{"n_layer": 16, "d_model": 256, "n_head": 2, "n_kv_head": 2, "head_dim": 128, "d_mlp": 1024, "vocab_size": 1024, "activation": "squared_relu", "norm": "layernorm", "norm_place": "pre", "norm_eps": 1e-05, "positions": "rope", "rope_base": 466000.0, "rope_fraction": 1.0, "qk_norm": true, "attn_scale": 0.0884, "bias": "qkv", "tie_embeddings": false, "parallel_block": false, "extras": ["local attention windows", "shifted keys", "gated attention", "value embeddings", "hashed n-gram embeddings", "capped logits"], "init": "normal", "init_std_qkv": 0.0292, "init_std_o": 0.0292, "init_std_up": 0.0292, "init_std_down": 0.0, "optimizer": "adam_variant", "lr": 0.00178, "beta1": 0.95, "beta2": 0.95, "weight_decay": 0.087, "lr_head": 0.00673, "grad_clip": 1.0, "warmup_steps": 503, "schedule": "wsd", "decay_fraction": 0.665, "decay_shape": "sqrt", "final_lr_fraction": 0.0, "batch_tokens": [32768, 65536, 131072], "seq_len": 1024, "doc_mask": true, "train_tokens": 629700000, "steps": 9975, "dataset": "wikipedia_en"}
Each number is 200 + 20 x the weight over its row's rms, rounded and kept within 0 to 999. Layers, rows and columns count from 0. The size before them is the row's rms in percent of the matrix's.

# layer 9 attention key, 256x256, rms 0.095, rows 0-213, columns 0-31
099,199,219,173,216,200,209,214,200,208,237,212,201,205,188,222,190,200,239,184,222,168,195,202,193,201,228,223,226,188,200,209,210
106,200,198,195,184,221,216,194,203,203,219,200,213,176,218,184,182,175,217,225,226,203,228,190,197,207,182,234,211,186,185,234,174
099,195,193,172,187,180,223,189,172,200,234,176,206,231,216,200,160,208,157,216,173,188,177,229,216,198,205,174,174,225,200,189,214
102,230,188,204,190,190,174,185,211,187,225,237,194,202,177,189,200,200,214,146,172,216,169,233,191,205,189,176,177,222,233,214,258
101,197,208,183,185,194,198,232,170,233,219,241,193,190,218,232,243,190,208,194,212,209,222,183,206,191,211,200,210,176,201,229,180
112,198,183,198,191,225,188,200,193,216,198,205,189,171,181,198,235,203,203,216,217,184,221,200,186,221,204,241,217,204,200,223,190
097,213,226,244,200,197,193,202,214,205,175,200,209,187,200,238,201,183,231,173,219,192,203,211,214,190,208,201,218,199,178,219,175
104,179,217,204,189,217,203,218,179,221,196,198,200,185,210,225,237,200,179,240,206,207,217,196,207,209,187,187,244,210,193,219,186
091,228,210,184,224,183,207,156,205,201,203,168,205,183,225,186,198,182,227,215,217,175,205,194,204,208,169,236,186,221,190,205,195
112,183,223,205,200,200,197,182,188,215,199,198,164,205,236,229,203,211,175,220,208,199,204,187,222,184,173,211,176,224,200,203,184
106,162,194,220,202,208,206,216,213,187,204,205,235,221,198,217,235,180,209,204,183,192,185,181,213,192,229,156,231,149,190,199,207
097,201,178,212,227,179,195,185,182,176,191,209,198,198,165,198,195,183,220,245,164,177,171,220,202,179,207,214,188,227,179,184,177
107,228,218,206,206,186,208,195,210,200,223,164,177,200,209,182,164,224,214,200,229,221,217,234,199,188,226,207,199,199,186,195,202
109,190,218,222,197,239,191,203,221,209,203,202,202,207,218,233,195,193,249,165,244,206,163,195,223,218,194,189,216,189,181,233,212
105,199,235,221,186,194,207,191,191,249,214,179,185,218,214,240,204,206,187,201,210,209,208,226,195,221,214,198,210,171,228,178,202
117,201,182,201,215,194,201,215,238,192,174,199,228,214,177,172,230,207,211,202,212,188,171,162,191,191,220,167,221,165,203,190,198
103,176,171,189,183,183,210,218,203,180,166,217,211,196,185,182,197,187,204,208,158,190,221,222,228,225,161,190,191,206,194,209,204
093,209,212,208,202,177,211,160,190,201,191,196,209,197,206,189,175,199,209,195,209,209,218,226,217,193,199,217,156,208,199,191,216
097,188,200,175,189,212,181,239,219,207,205,188,217,188,176,203,235,210,184,197,180,203,171,203,188,205,203,189,186,173,204,194,197
116,196,162,175,178,200,203,212,203,178,173,222,198,175,184,194,205,180,181,194,182,215,216,214,224,213,169,186,193,190,217,225,226
092,191,229,199,195,243,195,235,174,230,209,184,221,176,204,225,215,219,187,153,177,194,173,210,192,204,191,210,217,216,183,175,230
096,173,186,163,223,203,186,220,205,195,212,206,177,222,167,189,233,210,176,192,159,211,194,216,211,200,219,198,208,180,231,186,217
127,203,205,193,197,176,191,158,166,205,239,238,171,207,228,185,189,184,223,194,163,229,207,228,191,205,192,207,175,225,212,194,219
091,223,197,210,191,196,189,144,193,228,208,213,212,205,232,208,192,207,189,187,199,179,200,193,200,193,197,197,198,196,213,190,215
094,196,226,202,186,202,203,190,216,228,233,186,186,181,208,234,203,191,202,195,175,172,194,186,196,151,224,214,208,207,172,206,195
092,168,182,185,206,202,215,212,191,233,195,186,160,202,183,175,221,213,155,193,171,184,181,192,196,219,243,200,190,178,219,183,199
122,171,166,196,203,229,200,242,233,174,190,209,225,170,174,181,205,204,184,210,201,217,199,223,229,207,190,190,177,202,225,198,195
118,211,225,213,209,192,195,178,184,204,231,184,207,217,208,209,194,202,206,255,203,201,191,198,194,203,216,235,207,226,155,196,200
101,221,229,215,186,183,215,186,195,190,205,194,205,204,221,229,186,161,259,209,219,205,253,214,188,197,195,195,201,177,201,211,193
105,218,219,230,208,198,213,143,215,217,188,211,209,195,238,216,186,191,227,191,204,164,215,195,183,191,213,217,181,204,143,196,199
105,190,181,176,184,205,196,252,195,166,186,192,213,199,179,187,209,193,211,193,195,230,194,206,202,245,188,193,202,185,228,198,221
097,211,212,195,198,191,195,193,202,200,223,186,235,209,185,228,167,169,260,217,205,220,214,200,201,197,174,213,201,195,166,232,183
108,206,179,166,196,214,213,202,178,181,203,195,195,206,178,218,163,200,184,189,209,212,176,193,218,205,189,174,220,202,211,214,224
111,203,212,188,218,202,190,189,220,242,222,178,228,212,188,201,188,217,204,190,143,202,214,189,221,142,201,206,181,176,192,193,194
117,225,229,226,226,202,205,193,224,230,230,197,195,241,204,229,176,232,198,231,194,203,213,172,199,181,201,235,216,217,171,215,185
114,219,220,220,216,192,210,219,193,214,188,171,194,206,233,205,212,204,228,181,206,218,232,196,180,177,227,220,193,206,178,197,167
101,188,256,195,184,204,192,171,189,214,233,195,174,188,220,228,161,177,204,171,187,195,274,221,195,202,240,190,225,217,189,185,192
094,213,213,239,193,210,213,205,220,234,190,184,186,199,197,200,223,195,238,207,184,195,204,174,170,203,181,198,212,173,190,225,210
081,241,205,215,177,201,185,187,206,208,193,184,211,193,210,195,192,187,253,195,230,226,243,181,209,180,185,197,216,186,176,215,195
102,196,216,190,214,175,211,190,195,213,227,176,196,187,199,227,203,208,176,190,236,169,192,168,188,190,203,229,212,212,195,194,204
107,198,193,178,214,201,185,196,209,215,210,209,227,210,201,191,207,197,162,235,187,183,187,193,222,196,215,236,183,223,190,187,186
100,218,212,197,222,192,201,197,198,202,215,203,223,203,202,156,189,220,177,181,214,197,230,240,191,206,189,184,176,193,225,165,219
100,163,159,211,205,241,190,196,217,204,183,203,174,217,186,204,221,164,184,214,205,192,181,213,206,227,209,208,190,194,198,215,179
100,213,194,208,189,197,187,184,178,240,220,231,177,202,200,189,207,198,186,205,164,189,192,210,206,212,195,231,192,224,211,175,210
115,221,217,199,192,174,202,179,217,223,243,208,204,208,209,216,188,215,180,193,205,177,220,181,197,178,193,232,198,218,172,183,196
083,223,248,209,196,174,210,192,219,215,187,180,220,168,198,218,193,202,245,203,232,187,222,192,185,179,194,186,224,208,174,204,189
094,227,157,213,197,194,175,167,202,189,199,194,191,170,201,206,232,203,202,184,202,187,234,203,202,185,184,186,216,189,199,178,195
105,205,219,208,185,213,205,159,174,217,213,200,174,187,231,210,173,191,198,231,210,193,213,208,198,190,246,219,207,182,190,207,204
148,189,147,199,190,204,188,215,194,180,183,223,209,179,154,188,202,198,177,193,206,220,187,207,197,225,176,184,187,223,199,183,207
104,234,227,229,210,203,203,183,231,194,216,198,189,256,210,171,220,199,193,219,216,173,207,187,201,172,204,190,184,191,173,202,207
082,187,213,205,192,201,199,240,203,229,204,176,193,225,151,191,217,205,207,191,175,215,186,201,193,207,210,199,212,213,217,200,186
097,200,230,197,211,225,236,162,195,207,188,209,164,213,215,204,191,195,183,193,207,184,230,171,227,207,218,171,211,192,207,196,193
098,209,204,221,240,166,218,207,200,223,203,180,210,209,223,192,199,206,187,180,208,176,208,178,193,195,168,209,242,198,207,213,187
098,192,198,211,222,190,212,188,184,233,202,179,181,181,171,235,220,192,181,230,204,169,144,178,193,216,179,198,233,203,180,204,169
085,213,195,190,194,192,181,164,202,178,164,203,210,202,210,191,183,219,219,233,197,198,194,181,210,180,196,182,180,200,201,164,205
124,226,176,208,185,191,191,188,192,177,182,198,205,201,163,204,183,196,191,177,213,211,188,227,185,230,180,168,207,196,179,189,236
091,198,211,192,191,197,209,171,219,176,209,227,246,238,202,198,197,206,206,193,188,202,217,181,189,177,180,216,182,170,216,224,240
093,176,192,224,204,196,201,179,178,200,214,214,213,183,212,202,187,192,166,212,208,195,214,236,211,184,204,207,193,204,180,173,175
107,202,218,194,179,206,195,234,164,194,227,186,192,176,220,220,213,205,200,201,210,204,213,225,195,191,202,221,213,206,199,172,191
093,186,166,229,174,187,210,200,177,190,162,208,174,205,219,181,186,214,210,188,198,229,193,209,195,223,203,202,185,220,236,197,219
106,217,208,201,178,153,228,199,215,186,184,175,171,187,182,206,236,198,207,203,231,189,200,179,172,239,175,173,216,183,211,239,210
090,183,183,198,239,207,182,193,175,196,211,214,217,216,201,171,181,204,182,177,199,206,175,222,200,217,226,219,187,237,203,199,201
094,169,183,193,194,195,203,177,228,182,218,214,211,206,211,204,203,168,218,170,203,178,236,182,216,173,197,165,225,159,203,228,188
102,196,186,203,204,189,203,232,216,185,181,215,228,204,167,193,212,194,173,189,195,216,186,209,220,222,178,188,182,214,216,213,214
093,210,215,203,236,209,229,178,184,224,163,185,196,191,195,216,211,236,195,191,206,166,191,185,181,228,222,220,190,193,206,225,247
092,222,190,198,191,169,172,191,225,168,200,186,222,189,163,176,222,194,171,193,190,171,190,181,217,211,184,185,228,176,196,235,184
091,195,167,224,219,188,219,228,231,185,234,220,189,229,206,177,206,188,191,202,189,225,188,216,178,223,188,208,176,195,237,184,201
086,195,188,190,211,165,184,225,200,212,221,207,198,224,161,212,201,197,177,226,198,237,208,179,215,211,212,214,192,198,198,206,191
102,195,187,210,192,221,193,187,239,210,161,222,205,243,183,224,211,220,222,173,206,205,202,195,195,202,219,190,177,176,191,227,187
093,210,182,195,195,189,201,197,210,194,172,184,215,195,167,219,231,219,189,224,190,181,211,197,221,200,204,224,204,174,206,175,184
101,209,174,198,208,164,197,203,175,178,203,186,222,146,196,211,249,200,168,203,224,156,219,183,216,185,199,209,227,185,176,146,178
086,195,197,194,226,187,225,177,205,178,183,182,227,203,225,232,226,196,214,250,200,174,221,213,232,175,192,193,181,169,183,197,199
083,185,202,191,180,196,209,208,242,216,199,184,200,194,218,175,185,195,214,165,193,200,189,215,170,202,213,201,191,202,186,176,211
102,185,228,192,218,188,178,209,180,190,176,197,215,157,240,256,224,220,211,194,205,225,197,184,191,197,206,168,180,197,215,178,186
107,215,240,196,185,207,178,214,238,203,206,203,204,188,194,199,197,193,185,213,163,249,183,215,205,198,190,191,203,218,215,172,191
102,217,200,196,191,188,208,167,200,189,200,209,183,203,225,172,236,200,194,174,182,211,189,192,199,193,201,208,224,183,199,201,174
102,188,201,205,168,201,187,234,210,194,203,210,176,222,156,207,156,205,206,231,178,202,205,181,216,195,194,208,188,208,190,188,219
110,230,208,184,219,223,243,176,119,210,175,177,166,174,208,206,187,200,211,206,218,209,196,209,171,183,186,179,211,173,194,208,188
102,172,232,190,218,200,209,201,206,216,161,168,203,206,235,245,213,200,215,213,225,200,222,204,218,179,201,171,217,200,195,179,187
104,175,205,155,228,204,204,220,210,164,185,190,213,161,219,243,207,189,202,191,183,205,226,188,230,193,175,184,219,217,221,189,199
111,220,175,219,175,225,212,214,205,186,184,198,160,217,194,196,179,198,224,153,222,188,204,181,181,208,187,180,223,185,241,220,221
087,206,210,218,236,175,222,180,234,164,182,193,204,221,216,236,222,203,216,215,208,174,223,161,216,181,207,170,199,174,187,220,220
091,224,188,229,221,191,228,231,208,182,208,186,180,208,163,190,194,234,194,228,240,166,188,151,161,242,190,182,195,195,225,237,207
102,231,225,244,193,203,181,213,188,225,192,188,181,236,221,215,206,226,205,208,215,187,183,214,176,194,199,175,176,210,189,200,191
083,180,195,205,224,197,205,240,248,171,191,194,234,195,198,227,243,196,214,205,197,193,195,173,181,179,215,205,172,219,208,220,207
100,209,184,221,244,203,208,189,217,194,186,196,184,183,218,218,199,207,183,206,223,187,214,171,198,229,150,181,182,208,194,203,192
102,205,194,190,162,217,172,213,199,197,211,232,191,157,214,208,185,180,208,193,201,206,195,200,192,196,191,222,183,213,177,163,216
094,206,202,164,202,187,215,170,144,215,204,199,173,164,231,188,199,220,187,219,208,200,219,204,196,228,208,220,197,193,203,198,202
092,210,235,212,194,198,217,180,181,198,170,202,175,197,202,205,185,198,201,173,179,200,182,213,180,211,179,191,184,180,211,227,249
082,202,205,231,252,207,225,225,178,174,209,160,234,186,215,240,218,215,213,234,202,204,196,182,191,183,201,169,196,216,201,210,177
109,174,241,187,205,210,187,232,199,202,188,210,214,164,219,227,191,194,205,179,201,230,207,209,195,208,175,172,211,242,202,184,183
089,189,212,198,235,168,203,191,172,171,194,187,220,197,224,263,219,206,192,249,211,199,210,179,241,185,213,196,195,205,191,162,184
105,196,189,187,203,203,205,200,243,227,217,218,266,219,154,180,188,178,184,191,193,173,192,220,209,189,185,224,183,208,174,190,208
104,226,197,219,182,211,170,191,196,210,189,180,182,230,190,156,197,207,202,239,210,194,185,181,203,224,199,210,222,206,187,182,194
103,180,230,166,171,195,215,159,202,202,168,208,185,224,243,201,202,202,198,193,165,213,195,228,224,197,216,218,150,190,167,224,201
089,194,193,203,156,211,185,197,202,212,194,225,188,222,178,155,187,203,201,180,180,211,189,239,183,227,179,184,186,209,191,220,189
076,222,195,191,243,186,192,220,192,171,212,182,228,186,201,249,222,202,192,247,213,191,195,152,216,212,187,190,193,194,222,182,178
101,205,187,180,189,188,170,246,199,212,233,201,169,224,211,168,161,189,204,179,201,214,212,195,183,232,200,189,219,213,230,222,210
101,184,228,201,202,206,221,204,175,203,214,181,188,214,223,196,196,208,191,216,209,222,154,213,216,193,198,187,198,235,192,191,181
114,206,203,203,189,206,200,187,184,209,186,210,176,195,223,201,199,215,195,201,206,223,203,199,190,229,197,188,210,199,225,248,210
075,195,203,191,191,225,211,197,189,207,200,200,218,158,209,162,199,189,184,145,177,201,218,229,181,196,169,202,229,209,181,208,197
079,188,215,229,193,218,237,184,200,218,195,175,220,172,194,188,208,215,183,177,206,191,202,219,186,203,212,202,210,213,176,182,204
109,194,206,186,242,208,199,209,215,187,202,174,246,196,184,213,182,212,189,226,235,170,207,167,198,216,202,218,223,218,213,215,184
080,181,231,199,203,198,205,218,181,222,244,226,192,200,217,190,175,191,203,181,224,207,211,216,181,200,226,219,221,227,207,147,192
085,194,216,193,177,190,226,215,154,218,199,214,197,190,204,194,175,195,203,199,204,229,198,243,155,185,194,188,200,212,182,219,182
099,202,249,215,236,206,201,176,204,208,195,185,214,201,220,236,180,213,208,196,193,222,220,176,207,188,193,184,226,228,190,176,186
102,225,206,170,184,203,171,155,191,192,191,181,220,208,201,164,204,207,173,225,202,162,179,189,196,192,217,223,180,205,198,180,226
082,187,212,192,191,219,233,204,169,219,213,214,217,188,223,200,190,188,221,214,207,221,214,220,181,163,215,209,187,204,216,191,195
084,213,179,203,212,194,190,200,230,204,194,169,219,179,181,217,218,213,197,201,188,174,209,155,232,189,176,204,237,171,203,202,180
095,211,176,218,207,221,234,198,222,195,207,211,223,205,160,153,187,204,189,159,174,202,201,221,168,202,184,217,217,241,210,217,194
107,188,193,174,227,218,201,197,160,174,184,222,184,139,242,207,206,175,195,177,224,197,206,198,181,236,200,188,201,216,207,191,221
079,190,203,173,167,182,208,215,190,227,204,197,182,218,201,179,187,207,203,167,195,226,181,238,172,185,209,195,224,216,215,207,210
096,209,200,200,176,215,197,153,239,202,167,224,174,205,209,205,225,190,194,219,206,234,179,244,217,239,206,204,166,204,198,202,205
103,187,190,186,204,182,252,171,187,216,201,188,193,204,204,203,211,195,212,208,222,154,220,195,210,173,209,230,218,177,203,207,209
098,234,156,151,197,195,182,178,199,198,195,179,220,208,170,161,166,203,200,192,206,176,197,172,218,158,198,205,233,172,204,237,180
096,193,208,182,274,195,201,180,256,185,188,185,236,189,211,217,207,213,199,191,236,199,195,143,202,210,190,193,198,197,200,216,184
102,178,205,210,146,204,172,219,195,219,210,203,177,224,194,180,198,199,211,182,174,212,199,248,223,186,208,195,206,224,191,187,216
082,165,211,174,194,195,235,219,191,213,185,218,210,148,231,207,185,161,218,185,206,233,207,258,190,181,169,218,185,212,178,162,186
096,204,234,188,220,189,236,197,192,195,171,201,223,175,185,242,225,212,233,168,216,223,199,199,176,163,213,207,200,204,145,209,182
082,194,199,170,190,222,192,219,161,212,220,211,204,144,211,179,204,186,188,181,191,206,205,214,176,203,172,235,212,210,183,189,194
093,201,215,203,167,214,217,207,155,207,173,220,205,196,199,193,178,194,244,197,177,227,185,232,177,185,193,201,172,206,209,211,219
081,207,211,206,227,172,212,212,183,198,199,198,185,218,207,259,235,205,188,233,214,169,225,177,223,195,213,181,182,165,202,195,218
104,233,169,209,220,175,203,216,176,200,195,180,215,166,186,250,230,205,210,236,232,197,225,194,178,208,187,223,220,195,169,208,162
083,227,200,203,213,181,186,219,167,194,223,158,190,173,173,246,207,225,205,226,200,195,209,142,196,205,182,183,234,218,212,164,186
105,214,192,219,174,200,152,214,192,170,188,237,177,180,204,198,209,210,189,220,213,208,192,179,211,204,180,207,238,206,192,181,187
102,206,246,186,237,184,223,182,185,196,167,213,203,180,196,241,211,230,198,222,182,219,185,194,193,220,222,239,179,205,201,194,216
110,196,170,216,171,195,205,214,202,209,196,224,154,214,177,205,193,154,216,176,209,197,186,211,188,191,204,189,189,186,213,213,225
077,206,200,179,167,198,194,177,187,220,214,215,174,181,204,137,207,183,187,154,181,201,190,228,189,201,206,227,210,186,205,214,215
097,192,176,212,200,238,204,202,194,184,177,211,196,235,197,188,197,194,189,193,183,179,188,242,167,178,207,202,206,231,181,221,200
079,165,216,198,231,222,191,220,218,225,216,180,210,229,213,203,220,220,203,156,202,212,207,212,189,226,199,244,198,229,199,208,209
075,200,190,175,198,164,200,224,193,209,229,190,204,203,225,207,230,225,192,182,190,233,205,215,204,190,213,208,181,225,187,149,153
118,211,201,187,211,192,210,199,235,220,219,188,199,188,203,190,209,172,213,232,212,166,179,209,206,207,229,215,246,189,173,208,203
090,208,183,202,177,202,214,191,181,151,208,177,198,201,177,228,190,195,186,178,208,213,188,150,216,210,211,201,185,180,240,185,242
081,187,199,215,211,213,178,159,184,180,202,227,224,195,216,224,231,213,199,206,188,208,200,194,196,177,189,212,184,226,219,180,176
086,203,172,170,179,192,161,215,168,223,250,168,201,197,202,179,246,170,207,204,207,231,200,203,179,192,174,218,178,204,186,177,173
097,198,159,201,181,204,202,197,238,246,223,199,176,206,206,201,194,175,178,208,240,196,217,197,177,203,233,166,224,182,213,213,205
096,220,235,225,191,228,197,189,215,179,159,233,179,201,207,207,147,237,191,185,179,176,184,205,210,204,210,152,235,218,187,229,233
098,206,192,208,188,199,195,222,150,180,212,183,211,186,200,214,246,180,226,213,215,178,219,205,167,145,210,206,178,195,176,201,181
091,209,178,192,200,169,223,220,184,228,213,172,183,208,193,209,249,174,205,217,213,194,216,202,187,203,226,238,197,187,194,225,179
095,200,179,188,191,169,208,184,208,206,213,154,186,196,165,237,187,200,212,228,212,183,176,180,198,197,241,230,158,149,240,195,203
096,229,208,209,200,176,213,193,186,213,187,238,194,207,207,229,170,203,184,184,216,187,206,223,217,187,212,132,243,210,186,212,219
085,179,178,210,182,221,184,187,194,198,162,187,202,200,190,212,195,213,217,187,217,184,200,216,227,168,225,173,220,165,223,214,215
091,176,171,196,192,172,184,226,178,212,199,150,190,180,207,209,214,190,212,200,212,150,210,190,202,183,189,218,165,189,211,174,180
106,192,184,181,212,215,208,211,218,208,214,181,194,195,178,204,209,186,195,224,191,167,197,156,194,222,199,260,165,180,204,189,214
109,221,234,149,198,208,206,168,213,174,188,178,140,230,209,237,183,229,193,193,221,195,185,206,186,176,237,202,187,199,206,167,227
097,192,229,220,221,232,187,183,157,162,185,216,200,169,179,210,157,232,202,184,195,197,203,224,237,188,223,152,245,203,174,209,250
103,172,168,156,188,197,211,197,230,211,212,147,210,177,198,210,234,185,216,231,207,200,213,184,201,183,213,245,196,173,212,195,184
105,195,200,204,203,201,221,199,219,148,244,178,185,217,193,170,239,235,214,211,193,179,218,240,183,188,212,210,182,199,197,195,221
102,177,174,206,194,204,195,231,234,191,222,174,207,197,211,169,244,183,213,198,206,186,176,195,193,169,209,171,205,205,211,223,182
105,201,208,193,192,176,164,211,186,217,210,216,190,202,211,183,208,193,190,208,181,215,222,191,179,208,179,227,181,181,204,216,187
090,222,198,189,190,228,187,178,168,181,179,204,205,228,207,212,182,187,216,222,208,211,184,210,232,202,218,168,227,198,235,215,212
106,177,175,192,196,214,188,219,195,183,209,179,177,201,198,213,191,209,200,222,205,177,178,172,224,206,185,171,208,177,219,200,201
107,171,175,228,197,203,201,196,184,177,201,184,191,176,226,184,184,211,206,175,181,222,182,226,170,194,212,214,176,246,227,197,178
087,180,207,209,199,180,198,221,210,161,205,192,172,209,201,246,212,190,183,233,192,205,196,171,229,200,206,183,189,235,206,206,207
109,212,185,176,200,187,234,215,186,168,162,210,214,175,189,190,194,202,179,227,206,175,197,182,184,235,167,207,177,209,216,178,204
086,186,232,228,211,190,187,201,188,205,190,193,200,215,214,179,208,238,221,192,201,208,202,200,170,183,177,218,171,192,167,195,188
101,195,163,195,207,190,148,173,206,173,216,192,183,191,161,208,200,183,185,248,188,216,206,165,221,235,216,183,202,212,200,190,200
105,211,203,231,208,213,198,193,194,204,214,264,221,185,191,183,205,219,165,180,210,200,212,200,193,215,182,145,222,222,203,185,212
099,205,232,175,194,219,191,232,198,210,162,193,196,223,216,199,204,204,205,222,218,213,230,198,166,176,184,213,191,201,200,161,220
098,187,190,196,203,236,182,185,188,170,196,151,224,212,192,218,190,187,213,166,190,198,149,197,202,168,193,191,208,178,224,195,207
100,236,214,183,189,182,204,168,224,210,238,221,213,199,236,175,218,213,179,189,208,191,231,192,198,220,203,196,208,183,191,213,194
121,172,220,208,219,213,212,184,194,212,227,202,192,227,225,200,211,194,245,192,212,216,201,222,211,163,217,217,201,239,210,203,210
118,231,173,200,176,206,214,222,177,212,216,187,172,211,187,210,226,179,189,191,202,192,196,201,190,220,201,212,210,160,220,219,228
106,241,159,194,198,194,217,187,193,206,221,216,226,167,177,217,199,166,189,239,189,233,194,187,209,198,206,206,180,238,209,190,190
105,226,181,191,202,191,180,206,200,167,205,215,195,178,180,203,185,182,194,242,206,213,219,194,202,217,196,199,195,191,177,194,179
113,192,219,227,219,187,158,164,216,199,201,197,198,221,195,189,186,238,213,192,212,182,208,223,211,207,166,177,217,246,230,182,182
098,222,224,202,200,211,233,200,194,210,188,228,189,241,235,175,189,207,226,180,235,186,191,218,193,195,208,227,171,202,165,183,202
112,144,208,235,180,226,176,200,248,198,170,187,198,191,212,176,218,199,225,187,189,196,192,243,212,176,228,204,215,218,182,206,208
098,229,182,159,198,193,217,195,174,202,222,185,201,169,204,203,205,201,159,198,201,204,178,175,200,211,211,173,206,164,212,223,212
090,242,230,192,211,215,213,169,197,198,181,181,208,221,220,172,187,191,245,212,231,190,204,193,196,174,206,237,184,180,156,169,187
111,217,173,174,195,196,198,192,189,200,210,169,210,170,181,222,210,197,175,198,204,212,175,188,202,222,214,177,200,168,239,215,195
104,252,221,211,204,212,185,181,211,200,211,184,212,198,226,190,198,206,224,173,226,202,206,221,194,198,190,208,207,208,150,195,207
090,211,193,200,189,215,211,191,205,192,219,205,204,188,236,194,177,190,225,182,225,197,181,184,210,191,222,193,229,181,174,225,206
131,185,234,238,208,195,184,163,236,203,221,201,192,194,214,178,209,230,215,197,191,187,224,233,210,207,197,208,206,227,184,206,211
102,201,246,226,219,209,191,201,216,187,185,216,158,247,219,196,218,226,225,195,219,174,217,215,200,232,184,221,196,228,190,173,200
117,188,185,190,200,217,200,214,201,221,177,182,186,223,188,243,195,196,197,217,211,218,167,188,225,225,196,182,190,182,203,223,191
116,203,155,164,189,194,217,217,197,219,213,165,223,171,176,229,194,175,179,218,204,204,174,169,218,171,183,189,173,179,218,220,196
107,186,220,195,221,197,209,197,213,199,180,201,197,198,228,182,207,182,210,222,211,193,226,214,196,185,213,234,174,219,203,197,185
122,179,208,213,208,208,216,207,237,185,188,171,207,219,232,166,194,190,225,222,212,183,219,222,183,202,229,236,197,216,188,189,184
097,203,214,211,197,236,193,188,216,181,174,192,175,207,201,207,176,209,223,197,205,199,175,212,212,221,176,223,184,213,168,203,221
117,161,186,230,187,201,197,197,223,211,221,195,185,184,203,218,195,178,215,203,190,176,179,214,200,196,227,196,231,165,202,267,202
100,205,156,170,212,190,220,223,219,206,193,170,205,211,185,220,193,180,172,247,196,223,212,179,190,190,200,203,196,209,215,150,173
104,184,203,208,189,186,196,212,186,179,203,224,187,188,191,198,191,185,204,184,193,191,197,187,220,201,170,202,189,199,208,214,217
099,181,190,190,211,195,202,188,221,181,200,196,209,173,168,226,178,199,184,218,181,209,188,202,220,178,181,191,202,182,196,211,203
107,183,214,191,204,184,234,244,183,226,201,201,208,224,254,216,201,190,189,187,226,195,201,180,211,195,202,200,194,233,207,191,146
124,179,214,212,196,199,208,205,253,196,195,192,207,186,219,201,210,200,229,192,197,206,199,219,177,181,211,227,200,217,167,175,227
105,210,193,205,199,222,222,185,208,182,241,190,195,220,185,218,184,205,215,201,217,202,159,208,221,226,204,189,238,227,182,223,264
098,188,187,201,207,212,186,177,212,184,175,182,198,190,165,233,184,199,191,231,186,224,218,195,218,218,204,192,204,225,211,198,168
100,229,209,184,191,194,203,179,199,154,178,209,169,195,181,225,169,202,221,189,196,226,185,216,224,214,159,201,209,230,165,169,250
120,198,171,217,188,180,220,229,191,196,162,234,189,168,171,214,153,187,191,193,182,197,211,191,208,201,174,183,188,194,189,161,217
106,209,197,204,199,182,200,181,194,192,210,217,229,177,191,176,176,205,184,170,188,224,228,209,202,177,186,183,223,196,184,225,195
102,209,232,212,183,215,211,161,191,200,203,187,183,209,209,201,186,208,233,206,228,197,172,203,227,214,208,211,199,201,170,203,217
102,217,199,193,182,184,184,178,204,176,204,214,239,197,196,182,173,181,200,203,208,193,184,169,214,182,199,202,206,192,193,204,214
101,186,228,196,184,176,187,233,165,227,213,203,219,173,195,225,189,217,186,197,182,216,249,201,214,190,165,198,204,194,237,192,202
103,192,192,185,206,190,194,175,184,213,251,180,165,237,161,170,176,230,187,173,187,196,176,170,196,174,210,232,225,196,200,240,186
109,174,214,241,221,210,202,210,190,161,176,207,195,195,200,191,178,191,213,197,206,222,178,200,234,183,248,181,179,167,239,183,222
089,197,233,176,189,176,197,187,172,221,189,206,211,151,217,230,203,207,189,199,204,216,186,198,212,208,182,170,217,189,217,214,201
103,171,217,205,206,253,191,178,219,215,183,189,209,232,168,217,197,188,192,164,215,248,178,205,194,210,199,185,226,204,186,241,209
096,170,185,180,195,181,195,222,205,195,214,195,192,222,200,202,208,204,191,195,200,186,203,169,187,171,227,231,183,193,230,213,208
103,189,227,174,180,157,199,201,146,201,197,191,199,154,185,223,194,222,185,179,214,231,242,218,201,205,179,206,168,191,230,191,200
089,150,221,173,195,210,241,194,199,225,209,208,168,216,171,171,198,180,228,237,203,171,221,195,207,211,182,239,186,183,199,220,189
103,201,188,191,187,181,198,178,223,165,207,181,180,198,223,179,207,195,208,189,200,218,205,214,198,204,214,194,183,189,211,148,230
096,163,209,174,192,202,186,224,219,220,198,211,187,203,205,215,203,190,228,189,260,188,211,214,201,244,166,219,196,167,216,224,192
090,216,215,165,190,172,192,196,145,230,222,183,208,193,190,213,212,200,173,180,197,236,208,208,190,175,188,206,227,214,207,219,177
094,200,186,213,209,192,217,222,237,164,201,221,179,197,214,207,191,211,180,219,232,169,212,199,191,208,225,229,176,225,208,221,233
079,186,190,202,202,186,184,223,181,218,230,161,205,186,224,195,195,189,158,243,169,193,211,188,192,202,223,184,223,196,230,204,196
095,202,236,193,197,200,216,205,192,195,207,194,236,158,190,212,206,166,215,201,220,178,218,224,203,218,187,184,213,196,198,215,224
108,180,224,166,215,190,183,235,155,201,179,176,215,183,198,195,233,225,193,169,209,220,204,199,212,215,219,220,200,204,172,191,168
101,216,210,221,211,218,222,157,228,181,202,182,192,196,219,179,205,179,207,240,191,193,185,203,184,202,212,224,176,200,173,201,208
109,171,203,216,204,184,188,220,164,226,245,161,155,192,205,195,217,204,207,188,209,218,206,195,203,188,200,235,185,216,194,226,179
106,176,197,246,213,204,186,216,194,199,173,183,210,204,187,233,209,193,212,198,202,239,200,219,189,174,186,196,170,230,226,178,185
103,203,208,204,190,196,185,226,195,206,231,231,205,197,201,186,206,172,214,225,227,195,201,199,205,210,153,185,197,238,195,166,167
100,248,183,183,199,175,186,167,185,165,200,226,204,180,191,190,165,220,191,201,215,225,199,190,180,203,195,209,190,177,198,224,213
098,210,208,190,161,191,175,191,142,239,194,185,190,197,195,233,192,202,164,150,207,215,222,199,202,189,191,172,202,164,240,206,192